{
  "n_layer": 9,
  "d_model": 512,
  "n_head": 8,
  "n_kv_head": 8,
  "head_dim": 64,
  "d_mlp": 2048,
  "vocab_size": 32768,
  "activation": "tanh_gelu",
  "norm": "layernorm",
  "norm_place": "pre",
  "norm_eps": 1e-05,
  "positions": "learned",
  "qk_norm": false,
  "attn_scale": 0.125,
  "bias": "all",
  "tie_embeddings": true,
  "parallel_block": false,
  "init": "normal",
  "init_std_qkv": 0.0186,
  "init_std_o": 0.00439,
  "init_std_up": 0.0186,
  "init_std_down": 0.00439,
  "optimizer": "adamw",
  "lr": 0.000756,
  "beta1": 0.95,
  "beta2": 0.95,
  "weight_decay": 0.16,
  "lr_head": 0.00364,
  "warmup_steps": 259,
  "schedule": "wsd",
  "decay_fraction": 1.0,
  "decay_shape": "linear",
  "final_lr_fraction": 0.0,
  "batch_tokens": [32768, 65536, 131072],
  "seq_len": 2048,
  "doc_mask": true,
  "train_tokens": 500600000,
  "steps": 7926,
  "dataset": "wikipedia_en"
}
Each number is 500 + 40 x the weight over the matrix's rms, rounded and kept within 0 to 999. Layers, rows and columns count from 0. Numbers have three digits each.

# layer 4 attention query, 512x512, rms 0.038, rows 109-159, columns 256-383
436529467476556496499487505491569481488610458529459506540566488509445488511455451483495447559494450506495408546425565460502501467499512531494495473496493434497517481536528496566557438500499494474460457538505563475617522460484474498507476569573469404505519578510535558531452501474476524420531613491537516507514490502477507511528536402609437512465478543450496403467585502577494499530548
469482680518467494520488545536547495527488444509526513468494552593516565506452559519520518558510461448463494480464429529481515553408506473473466483422462503495561537491417531485424525579439479468520552448448476520474575492517527561443502527465474540498437502469490480549441537461470504524468393507531555475486448478495490452552381597521525528476489430513498478464456457472570470525447
494560451475530492444507461460511489474549493432405561502549481490481512502458436434446490495531416495596513514479433489486523460515541438595552489556487474514466510563512457482556446501509478481534553522519581539475507507509407548485452469545471447435416525474542557488492533468503534506466613550478475497521418506576486493435475481490433526513529483500544438534502495526461440470523
479470502515508481473508478539457461497433489515507549478553460458494523574552501481558470467526454579568600368561468552580495560479478405570493490509530535481430513515436447461559468484529519518479518431549444507401461583522419515513471486513484502401471445459485473479500442496501458533500466530519442505465517466486518567423515512438557492571515496561457549551508504494542491501497
528488426526500506477530446507470441468458548547467451525569513394539500540566463441523470417517476495581535400536495535496506491577523420528494496581533463468460450505461476514524485490563496509435479447617520549533504582506484473542487391589467445432531496429495516525544433518484480492565623512501507466498481505507501531447529472469462506468494530520464482532499549535395497475607
495485503557530518506460493531508591550523580512548524465523489457479507495496593539481574538474505544466465538489530491503448502474459551491504551476553603486512466501506602521436460480497485474494505555447466459417539492509511516421530525476523493558476426526503446422506522493540536458514485491483497448557487502518550423583480485467572499521491507502445521443525470416493477482443
556461529491536506529507503544484535458459557534564484494478608484499500472519507495525489431448542512516565520494472514475475535517507548466451476452488526466526505440495491488503530523504511481538484407508471458461519526456491475529462422465484519545512429494464491493570474520539506504489411506506513482472524459503519524530507534490545481488496484522518542508436524473446501465498
521552594540510494536501507489505553438494452418509488438499526593498496506438538537554420525486495522466517514538433496523544569394508549541483472477513478512502544476483505480432513529482481495634568501497499422462546493509516528489524565446497561524455548475517458606487509465470495508456379507529553476525470477528498495488399541515549542473464469506464561466528489474527478541473
499432466523517469484541446523490487521405599571538505501492506491541521483485519447487500466564465593565492468540573514557476454477455438577474520502478470471449481494493434457479518510501471516495503532537511491375466522554398521449522469482485533527495372491484487371524550493522525500543479487465538511547547461543515490475540512464529503529495490526489508473424497449527446529539
515491548521441521531433515591455487527502520526505522490550518435507528580559492473464478470539484581562441422537476521459535507467468466493479511459506458489469428612415484482508472505518526498473527502469531568507442533533474556452470508584503433457492409426471426572545422487513415455586492578515531475548474479473455467499504483462477504537412494581482482510607495512433493495512
543553403478526469496580461461520453510518540496506574489509444470480490498481490485392515459561427509559442517495583467461457468479463488533541525502532493521434517518523464514499507470513493505484467571495537546482462548534460415489488530541550405515537473462457471393472518466512537508559571519455483508499496482501512517453596487488500506547506501454501419517456480554516486547511
451577513403496516494567528494518495506579432494450531572474482588443490494417468478457518521498372439499509516377424524473472476598442490539522549606464407517512556493503439499502522510444455491469517471486505478470585443497446452514490466453507534488423478511550605469402578484563488566484570487509524464529462477468522520457448491523430504433481499515525433506408478474532428489508
516506605526487484558546521543502511552541430393547511466456481488445483569528481508493538496538514576502465467471440521485513567426508583444466459456537497505530492549468447538482521496426487484514565475418523542480585485502465464439513457485518480550502415499372450455473490473524460469546396467473501472496548522423445402525507549499542528555466467589432505507511464418541455468420
496476516473476537454446538524491519571460569529463545502494523449475479547471492518502489526549490567506479468545464456434512515494486462488438522505470523514499497527451471508496477481551510537542513513421536503414443520460420593406459635553502494489453452494565365555493402523508453420495470513460510531499501513516498460551475529429588504449453484500536558534565470479485502477468
436571594512514521482508486466513516494469445448498522456535453566443512552512509528515495578491473522474464519541477473519513568437487497536543489507531499479493523500486534514417497523481468503582521525507539517446507458531529533475562526466476463507500525522503463484487544426491497531423427474568484485535452510537467445517436554488481541532504498488423484444500480499556502554474
505528546545511575485448500507551492482564490468472476457529514465450505475486470521449460526473480483502505470424486477488520498490511543471531507519519461509565492522507561527455418484541537471534466524516499540573506467468573534530475490592442458474510567548553498546486440460478529466389601497602507584457450524548469515569452417534398529483490523459484449481667490552501535491524
553500507458455492492495482504508458497558529527507496548405560458497458504448409487454502479497523458480541529462480454470500414570518521486470509501479456509479498499523469501556550544509501472460457430471489504575523518475528459556426443500533494492530515496498565496497572541542505490537561525498521506453489486488468539514544447561485539447515481450531491522446512539474514506511
534430496395471522476499524481484557572427483483494493535447534474485493520481499491477476492505574475483470528504493514419491540547450534500500446502438545472514525455470537483502536469414443518472458462489499460440563481497545394479504475420564542548496437478482503529524571535525474478484441504438568467485557496468487503513470598453534516446526477524473601454420530421445531488490
544493571477480501491467514509464500525432496484481515517495495484483514542498522508562483496488543531470464446560412483436518542410526451481492499474479556516471507574423507469456553488525516503541513439477492470470466514540475520440541552497512516492476462479464459563514407506520489490444431523499538536499470488487480462519448580412533521462443438555501558503524478464484492453453
432413425493553499533447461522459473555476468424508469529556456488506562426476544461505488510554555471492499492508489533555429445497453433479478479446532491498483456485494501526513536478436506470446501486463533465464462494485528468484506470505376521469485466465443506559545537384498571544457579533533497497531575521533449488507483498479519466553515532510469450499455502472511470557383
469524438528492532578419486527463558542371520477477525490512484482476530487497534539472520503431463521553470511547497423557491580510507512489527462557526561458475494474475556531570473507433567501473545504497510534510474528493496521519512460468464487472464542487488503430461533451482498450452522519563493409459499565515479471489609486491522464476517496462528535580517485488505487527539
505434486433508464478495482509458505495485548518543528507467538485453490496551492541509416551480442514551520478486557484425469489456484459493492607516478485529513502461487507556473503500536462484543429445426533543429463556508451491544493527536476479498598469419469499397461501512515512519580526501524527530426557433486479504522431566511418579510485512513377483480475483437472525482515
459404519578566530496481532495604463490491553449558461567516509475491464535532516511512623545512494475480643493490510580502518507521444483493530480487506468534523511552503552527385430570417486543504503472454425529476494614504505467563571456550464552516483407524490486386521517489551437479557527441457536496508556502433514533509447418499502495512466478531500455533450512424491474491511
483502499564560519551498518488519530487487529557465451498546503543574468473452480456532457512483481480535449573542492545510523516483457505533472519443484552512485554493553566519407428455479511520421534545528532450570472530512479457519521549526483505492495524607492528502507546421467511482484513490449536513486516579529511503520442476524572497515500484587528509402553491468473503541513
519504536483497517518442457425467466493493548445449582498511461503546527531482535568396509553415529409434485487581495519480512536557597438446497524511538512499416505444512528548550499512498528500577493472507469468502470476489481507538469474476509474493514503528439477506553474493501526525497562496449469438497490473474511487520521510474500442518512545517483499460497475484532584497538
554524511536427475530480533516520485479492493445471517500470570493471527531505475560478522475524501525509567532458460462460555471573469541482518491524491515534505504507516461506512475507551537481468507450467472537514493520477480439524493523436545502566501533472445503589591507489509481482532468513511501468503431548602486506509502554557515498475506461500519524503471460556377499525483
455478517500501476581492494417490496530504495471451592482512480615463487488457477537484480542498477501445483515475409505522502500523558528537511455495640492512491541497522552482579514557481526500489529499514471481503449440455498499555502510453531536444490557485501536600477572465508550452452459511561399454509514548545524496435494519510557509456523507476486497547525447412448541526458
504424427518504491484447465505479598506476578433611464525513455395454537523453478490532546549504613496477490457593487493530441549461549491442458546492497448507465452531467430433489503475592503461593421505439417488421495527491512456486487550529427563498499443449493404522463521514522417429514583519516518455558480423450481526458444586415583512486463527556497504642404467501525472467581
508432508479505430513507466528490508470486553574507461476479501396515477559514438496480454528564469487434483443542488489504491531523610519426493520440485465525511455535531438463518576444554481466480460468478480483435492570504469503465481450494436481481547478517386558468563516546453493482613542501527548532588464486522455493631507479484641530529477553477498502516450459477513483478608
388470410507465550496461535557485489513507515495543542598572447372415525549525423580477560561496422547518411510501449540531499467514430464478502468446550480498546487553530428574531543517506500490449535455397493578481570583456476459462478494518572537451497538444451425518481401414484518457579544512419455457542490599440475415445493528477504488543448505512500505577464513452420546455562
469521508459489504514500533430474520571417541517478551468529443589469477395553558534430500504411401515462551530524472461520486574514484510487451497478571554497483584428483513581565480487392517452470517482493478543500485510442523423471557466517531508470472555493534517518527470475479555499460414480458432611464526538482512457470541485513492529436464457517448520513526500453529578492473
515440465533524464503513454456518576503488535467490487511435453537524536551492459513459420557563478452560509437466522506478511498495531481481514505542474549520511479446450578494500444525458511485487444505508489480504449482481500480545472495571505503547517477462461507456519533484485503478491469500475481496432483486500519617466492459555478510547503460525495516512507494562522463547510
534424531512545436471519469601503547435572460502563339479427515543541518470563518402579503497530593444461541543496530540532495439454522526458509531395382492524532413514501540520377564493481483471506469542529437534464501529512470432445528473511460542501541500473475490472486510451493509500565462512421625493521463473423472563594440484504513517482437477550426477483417558517487472516466
507496511619519493445459486514535556465541456486531380491491421497514481551476488474597497547560469518463500442498516517507491480426472442543467566518435424509519463493508522522420482511471454489549516534555555486402539515538533553456504447560440563482438512512565525445473608485510524511558515470529543484522527492448509471506428467460524472481460511504470507493495501524529472460552
418427495454633517521468530459516492509469502519523460513509477525482454460504526437506522556452495506504497477479524591506452512433565512454537524471526510488503504504504538515510492531391468510499512510462450496499464554510504485504549501506434474496524465508468478463467431408503497476507509471516456575511516495454524515447454429533488503548515491493444479548486490475629510487482
513480533446466506520488495539509493505441493548521434491488432529532461518576510476467504473485557507431451482531553435530471515474508540499420549442546488467456468530552554463430546504407491491495513565530497480520482458462519559458551481540472492473499505523470564471554587494494457458475462514479536515500458499463500421601515445497548511467459502517563558471525533554534523463495
532505494498474410437561498496500475451533496508488474497437519480520464552489459457473460481590559538483496512522515490467540527494457484479486494534482496560504550476531510473465441512565511532487461527510521483509500481517509527456501534464498463459442502446461528489556545459473575487500532535552527478554509488522498479524495544516474526464549468505594520449539549527503489495522
492506444451400515622560494454491495550527502480466657531541440465577538485519557495507480568549413469508508397517435499542478532508535450462599529549501489492476474516486561508595489488460530493470517520495467515622498466479524478510375516546544484394515545547457481528444418483489518540499503553504346498493491550491528539415557477517501391512444521450480471573545496484604488543574
440524427492491519570507508471550492524526477430475596520529554517504470467515490525443521521563406516469526509457429534584511483512454471486504483522562511530494539461450443528523473521455561548498488513542534571496466486509453471518501458488563452504545492469503494589498443523493501499444480517460461475515494480536479531465535540572531469525484558464516459454488514481517476571497
436556472505454505443528515511515538482468479526491481460542408487487505483511482465547462488561480551539524482484517434518539470483474493540506510541477454491497499525531481549512421469476509522503523586518520503509492509487507447473488512516474488461475485539524539497426530516500518455577467497503562483422453546508514458520504439509430509480473450525494472458509494522525455567526
465472561524507475507471517469523516484500525551505455530457562496511467540490477528461526559528519458472552464514590534466509498490514476456484556464531535535494501479544538518504519545457525479500485505471473543470438562528426485558526487484443490571434500432359470524489539503516526523535532495494597460479509516498480515556489479529517509498456511505474485478549503504486514467503
487437519482552527501464472478468556536425536504505481534543464534489537451509550526551542540498487489496481498507519569518423538433532496510494486488538531443461449492491472506514530454396488482556444524467454497407499532517510487454524505613477505505527474489493444486484464508489480478474527505475470516496511471451518501480461440446525472539432478506433460473524525467628462433507
516540507489521524563475486448462597508423517518521444518563466500507556553496517548538514488509499536550543495520578446484454492447513516528473527531497522446514461503508525450525484446514490521544480498452551505436485531469546561496548524553494471545511500463506470453499568520501473444523519469487503489535537415542525468514428482470532473498492476487481500501467454473504515492499
468569440477441517537509498482516462528515526481456603516466429472424520511512512561505498471520417574514518399464469460488512493617531510555575474603537442468536527488452471542594485543497446510480519437449536477488490506502536515465461469496595512467478441478524502467469397525540539566469470507485342470462533543466486477442530553522425510517532531422448509554512507483459457496498
470426504534551495542468500555512515436432513512534408531527494534475520424574511524526518503483466547551491575507522545509452498426478456480496529426486521485465519474527474457474491479476435474529496543546463506464476501530534419500518522553451540565629430525478460463494477484446520466481455444494504546456490483445510492522474430470508538546477441491483534413457544491583464506537
493537501466503517444534498500492535537419481568515465490459385473465545495572470463502479519432512478505489497495557501509546503453501559505510532453517497489504504510492561508472540475496483487499435492464522521525462503463474473517496555577526525520529529473463507498474489489481552478479493511448472522450513525426528498523496506403506521525521429489433499435512535491534493500455
521512407480446467470505500473497505483524598533456504491430629437446476598518485527535478505497475528541547458507525434424502551518510527455454510508415516513459508523503467450520509530574536499540465453460522481533488501522546478545449518452560505502509484460456478461466516547489457504499486534491520513519493535538496459543477548515537507453541508533496494507470502548520518502495
508511534456478501474521505545473477525499484502501535451526461479502520514507538491458537534468527593542416549512497478525469506474442462536507486501508520488497511503515444552542515522448492492513516538522566523522563465504518496439547476500491469444491407476533530500521533499490443469433499497470418484489460499470500461411499472496511495462465503503542503481527487461490543540530
534488470538470517450475497465467493517505500458487542482485503434501515512470433481490466515496512494542548414527465455491497508516449408515512484549508440522477462536539465501521453484601455508435509472504469500396510501521532520509519447478513484428483483482460496583483634467509531497502560484562466465514486512492524529451498549526478516502453511479475563622420434455445472551519
443538467462421450505499523466510454509511454522532630490462496499430455522515479564550536525533463551462430445509451536479507492514502508510519476579591538495493505494496441523581541528439530519415480505522501550524487491520505464480524346476542487391505484339432440466495416505508494507497396544554421497469497558511527426442509519468537487452485479440465508569446461465556541452513
512459537516496461525501493593525568480542521540518342427473603508558447471543483507537460502483597481445517552535555466454525507446560513449449540428430485527538448513560498464420571478447516488511519516465486448517470391563485474525526529544443530578478482521510519537549547535504464490528482470487603480483467472514475539625448532518514510485516503555546472389454508604501507509438